config = dict(
    hidden_size=256,
    num_attention_heads=4,
    vocab_size=4716,
    hidden_act='tanh_gelu',
    norm_place='pre',
    init='normal',
    init_std_qkv=0.0698,
    init_std_up=0.0698,
    init_std_down=0.0066,
    beta1=0.95,
    batch_tokens=65536,
    train_tokens=208200000,
)
Each number is 500 + 25 x the weight over the matrix's rms, rounded and kept within 0 to 999. Layers, rows and columns count from 0. Numbers have three digits each.

# layer 5 MLP up, 1024x256, rms 0.0848, rows 0-213, columns 64-127
533539519472518496507532502490479502527481478480522500487506428506534501538489496510484479527502518523500518487490458505460476514535493471512500511512535518503532497521538448530521535494523500
550476524474498465484536557529438526528505513492511502473480519495499535517487527508492550491506484476468467539497484497497483504477481520503516500475509471511497526459536461529532482528498473
494489465498497495512467532550505563453532535527498457515483515474524518512499506525480516432483472474547487487537438495490510519498490497543493439542446513506468482518520483500532477498497487
481483511495537451499488498522507521485495474497514504444483472484482493507449532510504466512504451522474485537477523521515464522537535524452494500526504515461488501464488533464529524485492493
499491471535495545486502478482488518443542488548479530466519442488481538498482533514485463501504520519500534498503552510481506510538518472460483443501482484499535514500509472507528528514448500
515496485513532521512521528541486450501478490482574553488462523487482498505486503474476496486512500511536495488493498549495520521537447487499532448510493501508496493451502482470488496526462514
557502505484503535528529502479492483559488507495519507512533475481485489534481484527473484510479540483469501548523528459501503449496527534528459451464491476496490510474493451531499534518483490
520487493500522486518506516530484529474496511519510504469504496557530462497490525515518504499521517506520473495531463469460533494490435506522486529525550494486493505488491518489504437483520525
488513511470489528505509490507480477464487498523510507494511497496531473486499517448538485459511466511487476491458489525517538515491460506524529509531424514472448569510468469482487506494523491
507556458451461500527517515475516488527488500493517496556480491475518496510509516460503515516534490478551516500431502502458542558504499489503515521508493517456514515491492473506526484471480488
556486500498519509539535515545524479552479515491513504483474460446436526525514510507454464536484468485510476493479493483529501551458524500479451487485521480484499476494490503493487450501536490
512495520503534505535513521502496490476450480521515451526488519538461516491475499481498499494479478524429504506506507491542472475524486507444532529520521468474469465495537462492500474475497479
503458491519487455473518507473534508491523475535526483476458454499503529508499493507483497542506517489501516524546518468454544485514543455485479486447524562499480524490504526496487509448556513
520499518501483470546505477464528449471483446480526504497529486490495507491471453547519482473494519516488527463464510454534499544469477495477517545533486496488539501510520513484525535504490517
506533457523489483527528529473470506506498499483483493527455529514507481516485513509500507487495465510449521498468522512500507530493512512492486488472477451507497501453503488531470476527529482
497484513484503514565485512479465505459488465516506517535479511491464512517503535534507518522510465480485474496490524518494498547506469523493468483518484539501510526528496493513497529495517462
531514545512511492468476533497514473526500474528495433505503455485531525488495483504493495446520528470500540511525522473471530475515502472518482499493516509510492477472496443531519520496505519
533498508543492542511484481517539493491487467502470486516486542499445473533503482501458527468497516571470509490514474510554466514520487465516517521495523506511527483472503537478535442503549565
485511483559484536511522477522465441470493481458500463549512475498494523498525491539517499470496504494492483506484545486522509494488468516495524460543524483511429558459504474490474485515508486
534490487492533513514524498488508464527498512494534502501497475481484520516532514533507503471517465472493491463521583497504463545503512496487525545524452511527452487466442455511466518499452446
493500527463497484545516542475534508485518503509521470468491464548527510514510519429515520494485485495555481539509505539475538527516499471555466469492500482563491497475514528476499548493473524
506493474541515506529425490475462531511514504519532486483475503489506514493502557516514528505505544500509497504510503494487473536514560476487511539507541480487505494530479492500454443500504458
486477522503486484457533554529538466495492469477461454457500455475479483480477551457480503523492506521496489474491529533432449511464543480489499495506552507503542511449514521503540541485484491
483548469508501504508483489438492489468479546504467548478491502551507526492526507514479517501520467497520492442461518530498495487503489503515522434497539531498450541529477492525503507518443491
542469506518548534520510498501499511514499472496475539507473502504512497495493515524515505502497475545507494493491433501520507589531491475496479458538502470463479502467498475509511454501478517
517485538499502498513460467476530537485499474479534511485471488477446520556511505506523503513492491484533489511447506468529495480501481512475514493437462445493512490474464545478544475500511490
492484490474474510500533491551455551535476458486516498478509465486442518486487504491495489450490510497479531527502503485500486507474527499490482526505477500511504497495507537519480494472459515
493485520520548466462415498480525534513494475508480478499500509509536479512484434529463469535507501577467508488469507506541526479580509482508489530515459426496538486461545552460500497507526559
497502514531559510500500539501499492506518502474468514551481494515493504497462463539501520501515480518555483551510473488515467465483525497523455480494503509511491506493512509510519499475477487
520476494484496470521466488493494481528494497491499554497532494498497479522522470494486511525562481532511489499498514531526480537472524490506515539515471484437495468513488499517514505506521515
524503500504538476513555545488491482532516524506474523476490527492480507500497513532530485499457511515506508505497515496504500476492496531507500499497524511506473510539483526542504509465513486
468522488478520514472537506509458504507494459473472459527476545522512521526491477516504534480483496515486484508488488506481503472520479528502488515517537515519497479497501521534542473476516533
520468495525510528523459513526493517485494540457471512510566483478513516533478494478481523516489478476488481527544484521537489486493507514533516510484515530512489524473499530495519548501457449
533522521503550468511502538504489481458483511510531482493523519478483487520463484465471494495499557496488491530543459468475481490484483454548505486495510506497474486542543475494512569493478520
509545472534478514495515504461466476511537467506505432485499495474507520539480536556488539470504466466509503482508527444506484487509467532490518523493507472509491480457476467525462470522477515
467498535480517497504520517499511524494447482528484568496474500457499458482504533483510490488501538499503529472530503500477507518520498519505465473494518499499484476509488499514483491485502517
508483555480492493507505509515519505458474467485485475489505558485505517524453513522541479479479504539508486506516504470505512468451534498492449502466470531513495492502548479508535498488508510
524505497505466487543503492498529508473496536478565510516505491498515534534538503507509516477506520483490509524540491481514490470511477500507484528486525507519477520457459534519468533495539479
510503560511489492538501519505481479531470487511481517505499556440471497512479497553491514558517504516523503552491542501483503530474481466466498494496538491504430527511487471519484547503482483
512442514524507462527498484456499473510496466499503498482500512445522465512494503512527534540552492522492488488498470474465468525503470500491485526472500491484472504494519482509503523464487501
538514538506501533495536510474528466509518455461467461506551512524514489458483481521521476509531494511464463453502502532498460532510508481458508430440521529503533500506475508502454513485515521
524466454482526519517472474485533483487494498525499484509484494472496458502523532493483556515579451466530495457515468494496470516493456467489457513502464487488516445520465528464545527505464519
512480465458504474508484471463517501479490507465498456549491529537513468518499490475527486519535518434502524528513483551469533471504494490548464489492492519521517496491508512539514525441517493
520497542508507527494500507490471484498511505494543509528453549497473493550538460509509526525487484482517491475507526473492468524464465486517496460551471529485532512469491509535504516481497514
505526490532552444498526531514602482538459512521516402434498491521495535535515557579504465521516487523476453575480472470515447567563431542504443495504508535429508536545481511514508549475534524
515503567536542512504451521488483492506451464498518491452526475469493488520506526458493499509504466537530516459525453480504503526468495504478508515479478447499495509524504482504461517472447495
519515478499460540460530520470514574491432503506530520507476506524521524541476472509529452460523467495523469495487451499497481487478466473547517519521472506468456530530488491558458478505524500
495509466481474503476532463488517496456489501478460477502473476510525528519511493512548477487467570538480523511516507472445523524515505508521504491528539515491494508520507506507470509444520531
500477480472523503505520502525513512525497484536508516481491505469510533471486476491503465521486512507506558511546520492503472487461520483530490496524518505497528507477497548502515536520481514
485470550485525497547470513462501476565466466475535500434505490466508515504509497519542502458485524517513511501475488487479561491558450568471433553515487546508556521531524532479535486538549539
509447568483481497531498494501504494489519463541500517492530512509492447500543492462525542491461522497484505498511464536483502487501540457547492524478468462455486460505478535518494510558502552
501493519526430506497516500480484532489486484473545471455478483482511468471472492497501514455487505542465487448475494500517495497507463510436445474505460500541502500560502504496495493492506495
475439505522494478520516500484527514455525480489480493515503509460447506517479556494525501468482464512475533482582447503500483496469522512560508476469524422472455503472489513506540494499435471
500481549476489526516510494478536509463484535514516495507527502500523463523492530526495458496539535529480539506502513500546521477544441474501513498507496513468511434504539529518534525514480497
480488499514515558533547530516485505454500525504484493497524479512489531531500530538540476463530533540515506498472521495504503515520494522513481517487496476494511510536506492495477533537451509
477479484501460488516490499520493510485471463532526482498511432477526488447504477500466522518504520461483540490515479500479495524524485478520516483508511519485549522465477482508488523481526532
535504502524491477538476467485535493471536518516492527470508470525528507493489541528470489562529503474468544482483477513499453479465505525464477506544467500493508559450468480514510489534494478
472500472471533477482537493474519505534483484533499544479474518477460497515551517498467494498511456533486474468483506502467520525512497492491498484532511485450513515503484496499495537492522479
527521544452520517497479514510495503476538535510506483506490484518512493478528462485531480484493487509521480489509520484470450506488479561503453538478515459502497500488495514487491528510538487
478507485511474509495480470533484474508484500522472519485483528509492475512504491514509444493473525524476504477469506482501482420499508497510506473489487494493530497458507533483469494506494496
502492487465566465492527480509522495549483465513493497517480510487540473488507502509503506495449519520544460469476516521536517486545465477480538498465452527478512516498495527521503504546479510
488477514520490508494510500526477500459513498492501497498498445492500486520490481500573475492492530504506481482502526479556509509456529491454518490469461479495488563481524502511484526483489500
470470512460508529500526494488474515507464469551517532533532484527524457478519502513509524523496503474503580447481518527536503499522466496491465495482544469494483524518503522498498514525470530
461489485448525500476480461497537527481501516519506483509511470473505508522500442474540466511552508487544483533502498494464476495507480515485453506459526459478554480487480483511539491448510533
520501514501560494507480511479507494512492543532490487511498537468483514496524482487442499522517494487493510505507504499506457482518443537483499509517508451504516522486474517492544453477503493
543480497520540490537540506511491488534525514490518480499501465482479460536485529481490470494481506460514491505449502527484534503509477470502442485462473505464516531460502464488477519507476506
528491523536465493515474525496486521530496493489511522472523486468526508533507451552520488546484487470503543500489494491519491462507459516539489490524515483474507505482482483529529559467520450
472468480512488510531518461483523534476488496493491469465476525451508477501436471515480518489518486511511511493472536483483509482474514473517490485472552486456501516513520479525472478541491453
447452486494498503525514491499504501485478459476513481461518458463497469493525566536499491524512519505448494503524504497503504530468514497503509513503476489495499466529510499535492479503470500
553506480464513505483515459522491506517479519497515482515511513472459499500534489510505547484531481517484485529471494539510484439488495487475503545449473498514467502479543511529510517507502504
490470487525501530497480506494490466506546548449475474493478533519481504479527499476545548482489504487509509507527519505521485479492483528553527513511500504467496517534492481478514486503479498
486475489541453504526473517482498518486492481505485489518491500510467489522504478498514563464520533492500451498518498488484501518547519518478467509520479445526493503494487482529504492531451532
510551478501531510497485547476482534509516463514488470493502507462545526501473507486478520470518468556525542478545491511532528488538486498483513490490478515548521494489497469538482493454463526
513516466573482509538482503486481520481540530501523540517498427496473518503513489488499454509503494533528491484511548511523497498483501489498506525522427492473483515527504487481515523471466497
497491471514519516505491455507486479522491509489518543488488503514503477531476495511482516540512488542535548524433544506483531520483461433559515505422513467501504491479471482489485493533496515
498508515478547564462476521477476487522500520536484495490498521506490506509490477501501491512502477500517520545494517484474473458456514534485464550503500516500543473501503477535506493508486499
521509523490480500543491446495514515497475512529504493515492507493511506499502473445502500498492490502534489513504543477527479537501480527499494507472514458467524495487442478489515467502449509
561483524520525509539534501458481497462530489492509495451451507445470525501505473508489498495528527506439470494508491476499492483513562517509481529516517475491495508481512522464472485450504485
513483466502461503473508511518480470497516475516497493479462504503505491480505518475483481522528486485546496512476488526533469528503498482466498567513508504486494506481513517524507520505435523
513524483519493517484530528482525482481510530503462486491511498474509461484497530526491523513495485504509506479490520491475459496464487513516492507482487504472470517471472495508489517514448525
500553519494519528515525551492484498474500502512502542475510486471495492509552452526502486531500480525569550478439477489489537466531482496477501498487523477513499509511489460554470456486481521
480497491535496496478518479516493491497493535470477493491479489509517477556468511516468485492500446443537480473478495542502464504491506505501466518509523488467524472480478493478472481522465478
476497506466490490509475508502493507504491486501531480487470501514480519504525508490513529480506482509501493463504523522468492498471493472490480495512494527483500526481475519479467562498460492
488474507528489542498518492497492470505501514511523506510507537529506534497496509528474501504514468485492512493534537503508477514524480493494495512501458510469489520528544447455520504461531494
508521457488583510528501454500500488488491489502520489449501514492523488535505467469532533573518510538466499508527483478480514483515481516499506498521498461532510486477535494448512529473484500
466522512529568449525445526473507481528515496494481490435504508487503498501527520492499499498452493507477470522469550514440520532500554505504480497480476499508521474516526501502459481565487530
562521494464473487528539508529495509504468543468459508514519491487469521539534491510502528494489519530506506507518487510461487499537498481515506491486539510520515497491505510480495529479492484
462486503506551516521538502515502508499459487517536541473510513513535498491480464530507500492501510450487489520507466548503487466517543483477463496503540501459470512509516487509460489507523495
524555434515521506499497510477477533494493503504494491505538512484481552523469509465554524519493469504488526501461526504501530527503492450516473525490489480523519530492518499503485485491507544
559505505510488497515488499542495524490477450506558518508471446460523498520548492518499522509467452483475518495511503528493495494505485488522460531502546459508492505544477501512518496521496484
549484498511476525475480472469517489488489522507512525483519486464493447524517487481478462467471511490490541519535480469517468523488521471493565467510514499506507492513491474497519507519538525
491483489530514552480554504463456488484505495492524464474487505499477499516514526510511531528508547500481509503533467490493497473525511480514481526539528474479544469507487523514524525488509457
568500468485488510487541500476500523506494480529476515509513503508457518505486476488476526503535532485516479459483547507485528499419482479497492523483521465526530495467514470532509524510493493
546493467487470508527452504531508517492492523507482491508521502490518526484513463541506488512508514481502519485525483507490507528541505458495469537476544500520479527468487498528507460493528482
509509474474510512485467499511485477521502457516503516466487506499481526518497537522523497488493506496492530457521496507498497512489535493495495542506498499508489468491484499511515533478519507
503512490539503447509504510466517509510452507488488504504460460500490495463487498518467535511506505568509513502519500489511486473456506549511517490492452487462448492534526464537476513502526469
505488520519519496538509470523516513480523508490510503525523524496517486532497504518518489476464495474509513525474517511486467454479471469468483503512503508527489458478523514517489485505519461
537535479525509475513521531443504462528532493442517510490508436494512485493492456505533498525502497518508472485494476495539460512507478501495520536508513517493544452486537518471498518477472518
504512513476472477538503526489481564474526522504511455497498513496501489512495503519486505535526455508500523439511470525492512510520534536489486499484504545512499490536515552508481543491476482
476542498514464493571476529490516506503484519462549467512479483489435515492463540490532476511488508517516515482543520448519480540515472458461496505521509503462523516513470490462482492483499506
518488464515492498496465517498480486531507515503476483501488511509532517521447518557480477478524526518493526484515509483526536524511519461510505515485539487494496535553561460475534492528492467
472476534468507476487505500481496483468479538521558518495499519478485520518514529485498489524486494453479470468532508537509510515508453470485489504479510464504459478513486501514478490517528534
513494459483497509522477508449489518487479501434532488457450501522498561501480511494477515509492507504481497470504470488472486481503523498535526474489512513508501513498496483527496461511498520
488516541499476463527498537497490484462495478537492516508481508499489494511516532541492531518500526455498472495492511486486499489515452505496468510527485493480464491498543483460474522502471492
511498499491550493494499472528510467477542492447487534462510479496528514492509510505476519454503537513474461532529488535444448523498445452496538482491525510511521496496493526502502441500489509
460481504489498500500534472507524509518464479492508480465501499472538515524509509503505546527497515489492495471489531488499491455442512498474488491526533466518508514519486512526514467496486487
496437462476525496515526525506485523496533476470511460515545484497548472514469470501509521482447467513527446494533508502540509463535448505511517528461493493540498448511526468512515489532540514
534466518582491460527522530521484468496508475506512453460475497485485469488524516517534474504490533522477502484534512510474530524526511496469511539494461563489515484478517484505467458509483500
560519466523463457532561496473506483550492545518526501473505495488546498475491500540571512494478513520472457499536512489448486496469466545521489525493458518501477519504530547509518501462443531
518534462494503486504480526467497477452507520502481525516501507474508509501469494511474531493463520533505464479507505475477542529539530523505503509521505550492493479481569488520486497479459520
506450475477499481493501522510485472502477500532512476489475480494478464477534515488447504525527541546524499483499525502526494465503503537504477530490526483517462553478489460537490510528544549
479504511461525469480502481496495478532475487537468482447507503476515534483503502529490459503511513470541510520504487542545505522503545507519504468483557500510530491475501502535495497499527503
495518497499477511468504519512476462524543547495522460495499498497484524522496518541535478482517488491500474543517511489508518500497473484542498506508476482496504540516516511505517456512507515
534495537517502515492483503506490517445524536501474487490555502471471511500496505486496494537464529474434506499529570546515520501511499541553480457484464479501537506490502441485428502474512514
508518502504525529522543480475516553519501487499556541523479450481481517516543497489507460500482524539485472535481499452485511500525508499531490509504508511463541498499446491493477514463479485
504455487544510501506463491456513496467493512518512498489491545504506515498483455477551511451522484542491485504534487507471466488513503525507479515519514472478556538512460508500446493520459519
509502448509522446524450498491519513520492460497531456513510496461510504541535521529464501567543487525512545494487504510462500464543518501499486520493495503501516508461497489467475486513490496
541539514463510494509518456504500515459511514529523526490537489501513536497504510501524470437545516506506516537526481514480486518498462509537478467512502477487515567520519553522532509505502435
486472464546490508504499518524506490504493467491487468519524474480514492510500546505467509509478502503522495498442535511497489483485512516517501512510516533497513457506488461453455461517497542
562535516527516520509488505518519518477522540494506489535509502527535467513478486496510500508493501499477525532518528518474494532552507495494487503481471458473497477490509489484485476514510491
475491501488536505499463527469557481510481491513514540516479469538483508489507503435509502506489498503502513520482536517486467503478525484503517451508536478506516500521490498504545520555484496
479492535510453473527489502503504534499509489492474495474525489502461512529465557450498535529495509490508488474509482493505485459506500480500503468545449522438513558528516500515506487532503508
543535486515469477512501492495519489510470523515485526522525455519520509520458491503541506508522499522503485495506448502465491543510532451484478512493527506483494507476543486534492446473509472
553464502485473503503508540483513497465467487486480502483549474501465486488467521552468518534498511545500487492507506503541465536504551510460477485478480536477509443466465481545519524513512519
501452471481490495527518511472508505482470499502491496491524466494510502483465517517507516475497489480518533486510501501546503483500433496523468466480485487524482502500556513532511512491510493
488537492445477475481503497535541523464469518501474478487505551510518527514557553523507543500490478480467518522488503525508509533474451475562504539456511470525481452537537510485487513536478542
491477460527538511490504442492523496465516482490495514501491502480497471480524468533504468506487535493482523518518496506500523515435489506488516497541486485528490502492523513490468484502503506
483500514511481546482498527503527555442475480552508499476492495518495509503516519510517526511486514496552494504494491459515505489515511485535530485460498475496504459533484520475481489478453546
470475503514507504521478488509501490531489503470512483505536531477519484494483501542522508479505490509496503487519516524501475517502505469528474489510478522526506523497482497481486499517472531
505502505508480518483449511541501561465489535472466525488482494542515477525506489528518472499501542472504527519484547483502479530485534522504512547477513476508474466516509503506440489544506524
514526494486487543500529555491501558527527519462578482497493459529464486547485484507523514473429564546484500504491520526453539510518496496555496462516513495483513489513463481465484465504526467
475555524474468475496468473485542476523503485531483506519518515470542470532451482535502513508511504486527553475456537506527520489537503438492496510458476483498528471492510521511481488526488516
497518449575479550492495499523462516519486536478528489489518485463472533534503554509496490526474491502498514501524501507477492516492492496497527474521550483486479543511480486530471508467520503
527418506496481509514508469492519511494537474500472480499538532501535500563453482513522473472495455509523506496506479509475493460523500504562478505498543546501496514543555498485530424520477522
476495523481493492508533503490537538494484433515522499521492509486498479496445473495511485455514521523482477520516497517518494500479509497516494496509472499485507496519498549501544525489513530
437471453505521449484542532478488470501483485529570478538533479499505564524502492499461481483520502490519542503521484520533427521572521524506485517481485535478521477531533499497523545476483545
472512464534479545481492566453502486452489494495538487498503484502521465510491483500513489522473533480463479479506535529480461505521494531488528507529538517461521516532512500470522520518546465
490563477486534534492513517482495507530521465457535508505560519500517456523517444502489495513508458496500516484502496509476533490516469491517454519482478519509519538497499478499505486524433499
474504506496513486497551497465537483557528495504555458472475474498484510484563573497505502499488474508475488495473541518472485483532525480522460516483489495510525529496497506509499530519507517
523533490496454461515535494446503462507515498444520515480518494534465513494496528500481498495504507525479525466418506481527522512541490516510494509461531497455513511472530526525523465537534487
508511474489519523508527525517481463479504518498535491481524493510497511532511492528473496474522485521444486523473491520524483504447480512543438488505480529504539488497509530477494479472474513
499479512450524516570489489439562525461538502474518479487483545540520519508516482471519532497530534532502493496536517505499524476472521513473497483529494482491499479516538512479514522494501485
563460490557485500519491498481538497527555526529502474500516461507486474536466474542481511509482518454506511502493514513523482490487516503543519493470463489470527444527485490504485529483500573
511476534495532577516527452482460487538487481509479511475498490498494483517529492464496505490514491470496529539494495472468470507516489482528513473518489499502545495507516496468560535473482514
463467476536527562503474497517513515499511547498486488491478502500457523503518501469538515522523479494545501473505471532509494463496482448468499487520510485530517555552504470496506521506486529
513505539528526512506494454540496510500542481496529473502453515472520522513497485548500523493495504476490482542526505466482502483518490495471515570528512460511501528455484519498501495505496506
514483484446527497507522489513496498545441480471517492462480530511508548503459490511519507510514542475506541467456476506476490495448498514503482479502495474503541506483458533501538503505474545
441454480484500498522521487483480525472458489522490451460481520466488503514522516476526468532510496479524481519454492504492523515545483510504464487485477538514485523535515463512499536512506498
530470513499484508472520547460509493499503511448523483478446477466523524474500491515504532495495529500506502511506514517439484527548487488463468489485505486496512526493514512477441483510483526
479524508578549482520478520490461452480549503491504503478488508454461477546467451473488481488493478510519483479471554510489479517531501503540465521513481476473501487544498462519490484488517533
489499498485490509529456482518510546437498552448571479470446540498525477489509494467511476495541499500513497485529504476474475474519497474475502467518465498492521477513518493517467508516493473
489474490509487502539556497495491543459446534487477455514467496506515535523509490512514473556488505481492510474467496518485518515468535471501486524497446503532487497484499508542519515502476468
483486470481485470506482523479512467539491489475494535483502458462520491505455477479485489519522500510535507487512514515490495478464512517480463533570499472495486446466486525516527516487522501
540466501493527538479487526465517528521506486517480482507533451557474537481482517443489523527528467556531476527500486531450482496523523452528494495539527482430520495476559477508521485489505469
526512510481493504526474520500514528516504463513474492471487466511485495497464550508501490499513511512534515499473523488509504541497538520542506481497553522525513508468497516459514474544495490
482498473539530536524467452513494499553500538464529497487515456532481499497553538545503487472500502520459517476491519464487478518517465502498503487480508477485518483464512501473541502495463479
513535520505474483490487473506502543519524458520496482515521515507505540542510505486457505501498533497531519470494499516496555478495485512465503507486512514485519474496502457473471497475519492
476487510492463487478482517489484498457466454545497484516484523474481523492495500521538508464522501470461515495485529521469453503523536477509505516487532534471524487544458511487484522494478487
503486507487540494474522470499456495482515462514518484485484520499473532537520454533484555462496545538515529460476485536488537511493486495534505519491495469471454504488549443515486508520512507
521482507500505493558452478509531548481518508479480543511522487493523491487461499498443490529522475467471484479468500532483541473459497505498459484477479491506508469532518536505490503491559555
504457466456482488548498499464538503515536504485505494494492497501532516543525528489558484532478470517487538496553506495481470498504505495470463538532477497522495504539499486462513500500494522
485485507490508491543522507525495515470515509444479538493484497463487516520515518522516487490510470515506496538491504518498498486447520494462481511539492496495547499489529515524429493496523473
444530488467511536524561456520522519537543478501469511519521516493525528555584500487546518462513458545484484520498484506487483529500445463512492464488491481493531539540527493511496534517484513
454532477510513474517500503492517532519517495522538502491547468514515509494509500506510557463517452503553477543487540534506504488495503476481475471485550519479508498544509447503531497524518516
495480452503487492472460486491508484494529494512513519536486465481491490468479471490546524486489496484495500453522486525488512413500492466496467549500488481526458485482475457464536501502487523
514534518504513498511446480517474493456520526475440529473489510467478475502529517470511462523505526513494539493579484495525455470510505524520499471491501476523501508521539490497494565503491507
475515520453475509464445564498505531511471486522503508490501542508508517528485511504518454507476523514516523478507485512491481517519520483518472466514546449479516500470490481512508509487472485
510543499528491518531512518467527509499468545518490450479497457481475494511490462504494496479493479510522536444521556476498493484497484527491467453484484466512483536498481473490457489464436509
499509539516520502493539509514518531508488469480499487497509459495470480497496512494504497506521480497519460505453492495488474526485446470510504479507446500479452498485483477478500503541498493
505511501515488507550541522532470479505474435488513510511474481481497540520530480524539489524490510517535505470502562511514524508478473492525508518526459468472503505478482475513487526460491460
494520560486537475490500508469490461535528500575492512490448484492545507546484488468531478494461539508486477497506533488513502486466483486547500494452490443544491483511484486509465526500503520
534525494492485506484499525468497495486456480480473499504545472466486486486518467506536528518466477440524483478452562448470504470504499504520502518511499479504480532517526524523524496503539507
517505471508539536499487510467502512536465480510481519497552501512495444481482497555505508524477487500486475472455460512481505464483519532506516499506544502518544482487488493475476505526533511
504534486517495502509514480499475487548503455524513495492518496499508544508473507518471526508487505504528492520483442475491486523555506537474517491525467483491502500514550525476508474514522500
460475449531543544450523453509522533500506485496487514459478494552464516503535514516505502459527507476558522461510543488496471532523482508526497452504478523477458513515524477468529470460444504
530483454492481500491512508494520505482454411452489526477514520463525493477509491511527529483467535484477495457491513486499489512542526500479442455495483541458527495528480482535464482477538547
502515490545501538493516483489509489469494481491558455519501466530526472512470487528538499514478501473466511463539532494540467525520500472511487521514499501541494526466477484528454505491472474
513500465498524511514492483534456513538503490504508484490412533529492496513508510569505476481485498501502528466544460486495438519527486544524486497496503488468532502489497490504498465524491496
466481515520576481515488478519534552539501502478492469497507509521468541485497507506494486546528486507492509510466550523508464562506512467471480502534544487507477494547469489480494550521502541
521503469541501517506528530516503484460494479506503512515496513466518468508462493510493488503494525472514535492502491474507478520536498473505478501514510474515457486481541488495475455511533485
494497504540489468467499519508492458492476515519533527463510525514568554486504472530503492537508489504553500472469535527503480494550567512471525495528447484482520505529464480519497490518482483
513487517503544515475535450526479511506475488452503503481520464455515506514503495512530498487529482524503520512485437554493495534459494508483490452519508461485518487487491518481539486499507456
520545516546531513567519484485506508489505516469421468459514517473503459505465462532470507433480545469521526499542491435553425518446520484471477527495496490484582476483527455526460463521492504
531485521516491501495496534514446529561498550516522576518517501507520496536520516515540543548496470504476523509493497541522481492519502484475511537478447518436503445498521507525515541535477473
525517456504537497492479502515548443515507531512476499527511497505511515506477510514515517524514464498558519469521547485521491494465511480455548478501533512461527441555484501536492496520491531
528447490478509464493504506482478511529546491501505471436448525472500499468486545482538486489522508477496503498472510525486515501484445469519496488499468497530497502462494507504509463504513488
494498496522495506505544481532523514531488508524507507509487515493503517541458514525524540530523488507536538511511441514566497469490515490486509467508522494489507465483498519492489452498484468
464484490472520493541511512466507464491506485462526500510491490476470508481506532485532527501502500502520510464462492536485489505525492519460466478513474470514507546553500473517511463487449489
479523492517494507503507523542522470496493501506531481486499507474520512507478521520480495487528518511524490461525525504511511496519440483496466524507479496464482509501553507470509499500487462
489532499518481457495497522511504521459497515489517523490506463442513497477451471562447536483488480549498505520531493503476492461485492489478468538519487445461460505462487485511481521526472519
503479477488533490512492494553504527531456514507484492484511490475510470520545520512440493497511515542510499513488486493488517535541517452500470481488484507544503491456472502491467522474469491
497510499485526489521495521549514491525510523499497495498482511483465453508498490504453484534507504549550506461507515487484509578544524509553497503512503522532487463505511521518475490518472467
550527534488496513493480499516452496502507465485503492483470475526521548483475484509509523491503509516518504525518559543465523457543479512491519487493494492507490511517528523542507473502485502
533473562523536432483469503506548463512435466532498435534480511468567461511500488523480502508495460495511462500475502499452501504513509458549455499479476476504469478490479522509522482499435493
473502536473485533526511508479483503532497498526539493532526502531511514531487490559460469524482491504491502488515515475486513484504432493472466498497512462521522495452511515513468478550506502
488488536505496485529515481504500547477504516579457532492478483487457478487541515508527514504492471477560504503460515458482465523485523476497511514514503534507541478487533509503528495502525545
531482504532499515519521459487499480517483504519525523452500459517493501512527484487506515490534551514458514491519449503482487514513500484481466451499505531483520491521506500495510496477491513
501512479485517502472467486557534504511500442520513505494522506488459491520516515478504506498486481531512488509470531512466515494481482480445487443514489501473495520506526516488514444530519511
474526533515505493472533491489467510524491495467466496456501511507521479482495502491495462521505506488474481469486471517469512483522486541505460485513521471490470504509523533525506541498494512
507521469512491531535482525487525515460471513485467497532508504548493510499491537558470510472487527526527511473506521519489493499499491507527510452494504522465500482490542488480516542536510496
490452474459532557487509546480496500531484524501470507526545501509510513493486509509506482532499501491579518530451514477533464483525503498430485462534529516484494520476470517508473453510461511
515502492491544548536555493471486472473478541527494516442478532492489518480497521478509531491465496490566500494481496488512481536512514516516515501512518526530514482478487450525491510538511527
466493531529501479517483478502505520482496499465481486478514475473498514563492504508480521460502536515507538482541515479494515496518500518492494536493501472508532507508516517460508485525479492
522500487510513460500471454498514497509481511475504477492457508494481494522513503512552505543486504545522484516503536532461478485525508521455506541480441505459534499464474480480545463484523484
537494491482461504506532522429513536481485512516549510472501524486506483515439515507511528483486518465474519460500514501515502492475507556520459507507522474526508482539492496516501496493458517
509447477487534534495465491526482452496479500507477531528488431478514541491485520474513467521534491486475460521501519525502500490505458489524482518465469499471463530517459498502498525538500467
494484488530520511496499502497521505484507511497478528495531473494487450479490481486479538559480467497531491453496496519492522507510500461494439523494518513451481496524488484471494462482504497
517487484521505517521513521500483515456507545457504457520524481498438506481510496518471471435531537492512534510527500442453457507476496523512495523515450523527494517530550532473473549499510517
501489535523489457496519552508489528496517518502524466493511487478502497520497556530524502473499531461522490514468534472497547488458493512489436504508512510438509512506518516514488503501518541
443472493526529493519520508490537526476471505485464507500475496475492510534507487493534510515537518529475528508501481467505495523486524512484466526526463493503508533486550500486461484507521474
475498519471480510505451461480514496479496516468499452505507475465509488449529511472506519521493515494495579479474515554461545490470461477497486476477513476525523486496491496503504527496487496
517515491514480505505456504501537499535481475480521520483496466502469510494513524501525485478493484487538508477520535515496485474448520462507499521505492505500464513501480499538450471513501523
497517493520476481475493443485509485447509499457471470511525516463457507514503461513505532500481519506492537489492536461506506531479505518509515495484478537480476496497483488499533510432506519
531496486475459506486547498551467577517506484469472509483476472462485546526552505480504514494516560482534516482479536527509484512529530504485474548553454497486486521487488472484495510505501474